Weights of a small transformer language model: width 256, a variant of SOAP for these matrices.
Each number is 500 + 50 x the weight over the matrix's rms, rounded and kept within 0 to 999. Layers, rows and columns count from 0. Numbers have three digits each.

# layer 4 MLP down, 256x1024, rms 0.0836, rows 214-255, columns 192-255
588525517464527558533458490489421465604512496466518447522498569540471549484437452500428542520537503396529444456425456437540399425620504509530540546433512512520526481523482427579476612517534435
503508496464527493490465547496518371462512521424497542492524595475491512439470450599486622396517521484522513460536484376464515440491450483471457447501501439449524435514451496629498501522508529
545538572553467474521593347585417534486495516594543432535433433502514455509495496544443528537500371459524529519521404484609568578562539550520475559573468505497508500508430493460436476475432430
508534472567407520385467530586522470440544539522530547523533584501462511459531467510519548471531469486376537486473438579500547514574536506462499537440535507514427579547562429507481532468552514
544513528457477517443510476553510561447511543511469500492421490477426578488456489579501584506421521548447499505488488479493469480525474574480474525496489552502543481441475446532536399564435483
417527451433568512470456522435517397520431467411457533464585475495483514487335528498378505493450549379524556554496491525493432493545478509524382477486501516565527489458540503484513515464513442
495487519380584466459530572456379395557418585417403443557506443501491598453492543416559526538439453521473517524457507464515519521502514400486462523474627488577606488516386417557513495531419390
468500609438502519541523489477464549498484586568589464463510471544495502512541522461558503545445461510507530515594609530544495486520494511450558541497510398500483471529569422457454439420493428
397462441507569453501446561430507554462469465485438542487550440543519523536522505448471501429508582512581572432513454496549508478522531509572511626491522487405448504496475493472508479498432501
456449572516490495637443468522577447598523453510568549557432512561451375482566598477563428476418442461507511485449540496453387477520576482500525604529514505418497434544533528538574477422484519
429553360539485486420525540438552493476579449603492564459484447434524554474574535468417499434500529549498452423391537514546438540435583503496499511527490460534500493447485551498463521569406525
536569502455468460492505557429591443514509480521496515499492450448525497489511457514438523554469485599491477483501527448455529524555404542438549552419520433488538493504457476539459448585547464
527427481526524447508491563503493500569571391549514479520460444530521558475502430533482459541568440457525570464532499525462419609514524493494481596540453435502519564522624538479462530453481625
485472515502426529548449538500449550555502414521562580519586435473540414451431532590619424437512538610424554575537508557522469483445362520480557532610560542489588520505511605516445410446522493
526517557524483565592467484429512499448472441492454500484518441402453526488438507497540556538479461579499513422526515530524495430510578477510505403508470476577501466557447448481464554572560547
448477551562484532525428487473559557587491540436505548527453578567481542475523480382400492469498465588523488433523516566470494484533468514510572472554528432507448509395599547697451448516603482
472511441438487605530491429587482529491538493481452449556397456470563426559466476494545467557525455487497566418468413484389464498617481494477512593511512521540516437431532512553479462503514593
485459563555503463492469525466483557524549532416546605420565411537588549467482481563366567560510574523541555470511473478465449573472548513578533474574542385528511559408548512535551513492529522
437532559525460619557477613475485542495358576543544446587466500563553532563526475466480559410464447456537504449510523554418495611377547466524475460571516420457480459469477506409498507471604572
462483545565380521478538491487490596481427443406568552528543558376481436492552493485423415548467489547499557513424477434483545544450549500487519409487586429527441538540532507422536435481413415
540470541614449486507572515485514476462366626464583609413576514557391482381504466488523540433521459504542438556505478435550407491430557511475515485568455400367531489584452481391478499484556504
476546416478481513563491511509444494571489490497524485665477545570451487461616499546525478560558503488403545485496618545537432436475581499562533515504434551541552499595469449476500461449462483
526513452491451530495491459595454535434487485468451448538450486516390460505443506515473567499481519493592564494409491466540517506491522468544533536510541484538530542556523482561501527545445494
456432494544556498475494506489576580498563477532501458576376538455512587523499469495492454512490529423569549541491510496458436618495409445540474528502484472505469458425501526461493576542474573
423534409444449512460477478596493550583570480516550548530533553612507636481446405448481468552475482538465496433530430567500382480506543481440551499473536497492509539463478490456497525465500559
449502470512433552497496494603502494566537495393656496396432423510430529485437490458522480479517594441571436405549626538453488443522420608379442521492457495483511513516417577499517514554543536
426547579438506552454578546479533560483480522501510517515546497558499502471480448445499443514624563435517419530530500491546501426510541578504404517412475573515527463461458549386507558498500544
524490473527506541587511542475475503513521477399454455472466517525531475490389535558556504451515535439605415452523421512513531464484414449642588483593493442580438497470533487410407649394574503
459441480455527506530509471397410450464471397588445451563476510528485464381508559529542548458527527508490495542527482568483443535571514506495435411513444629544466457575542411443448493367562497
541550488443505472484586621494505422504502536448612396410449503541428483548464441468554526500556585541526551520477444604479454413452510524495506482525505508463526558514565498409491448508484498
482464591600459491543407527605496467416536506499403422456451566539610391542452489418515516469488479458493466536547530485518403408489428499536458536498511563580515473512475582464539449579367490
451565400533479514634525541480543551433462474534465472514412488494545454508496497556487510432575491420434591565446562528522496490565483572548566423490504444566549421547422593481465460529485542
506422525416537559597480523568484537405515521515386635493448572479488521506501538422437482528513457472450469505558478472450424561554514443433464416571492494424533462561434568508431526517484483
553416466391421416507495479572533495519540502446544482565473388612448449498546516556428488516494461556501464474547493475574548548504513529501433484445493506454565516510524476419560524472526553
545513452478509451532510539509526533463426439569519537467550536557416535478573461512450537494613478460474537548492554513524535471479458575494583457587463560390565520452557516549507559565545560
449436422530497567433564564465481506479523536504526564515476493547533521511424522475501491552485436472532506477473532470550418490511544499542476525581519598469661477540470475524504651626502406
504480479473534474535476516506482415445626571536446556474509436565426481524567476600431559483458527473456579564491475485478511482542495474492421511549547576506586509425543430566469526517494518
525545549539466456435525498559513506414649503408521518394516455492523460606453542496560394490558448442479456425556424531478563456557352534505488472498393443529577456415510501545479370564631448
464515498451487486521498470589560510533539587456480455436580520380435485563509554475518503421456504435498534482586447500538505524451507457495493473480548530565522500475536458542506534500483442
499564470437472561570478409455497494573482568479510503458486477584474423474465485545521478454466438518481555588464408505434438532465467364479550636532396534550618545473572469420512521580489567
499537554566513438565478408535478499428444542527573501516512472515560435486538548447493572516412444483510496492501469445472455523514487497432478566536530534510559497559478508457595459557536544
477483458488567591494498543492458511489414546422468504547480508513519486453423515458502473470401591466448486527463431480447510464518498506486513511360446540462597513464492395520442508477485517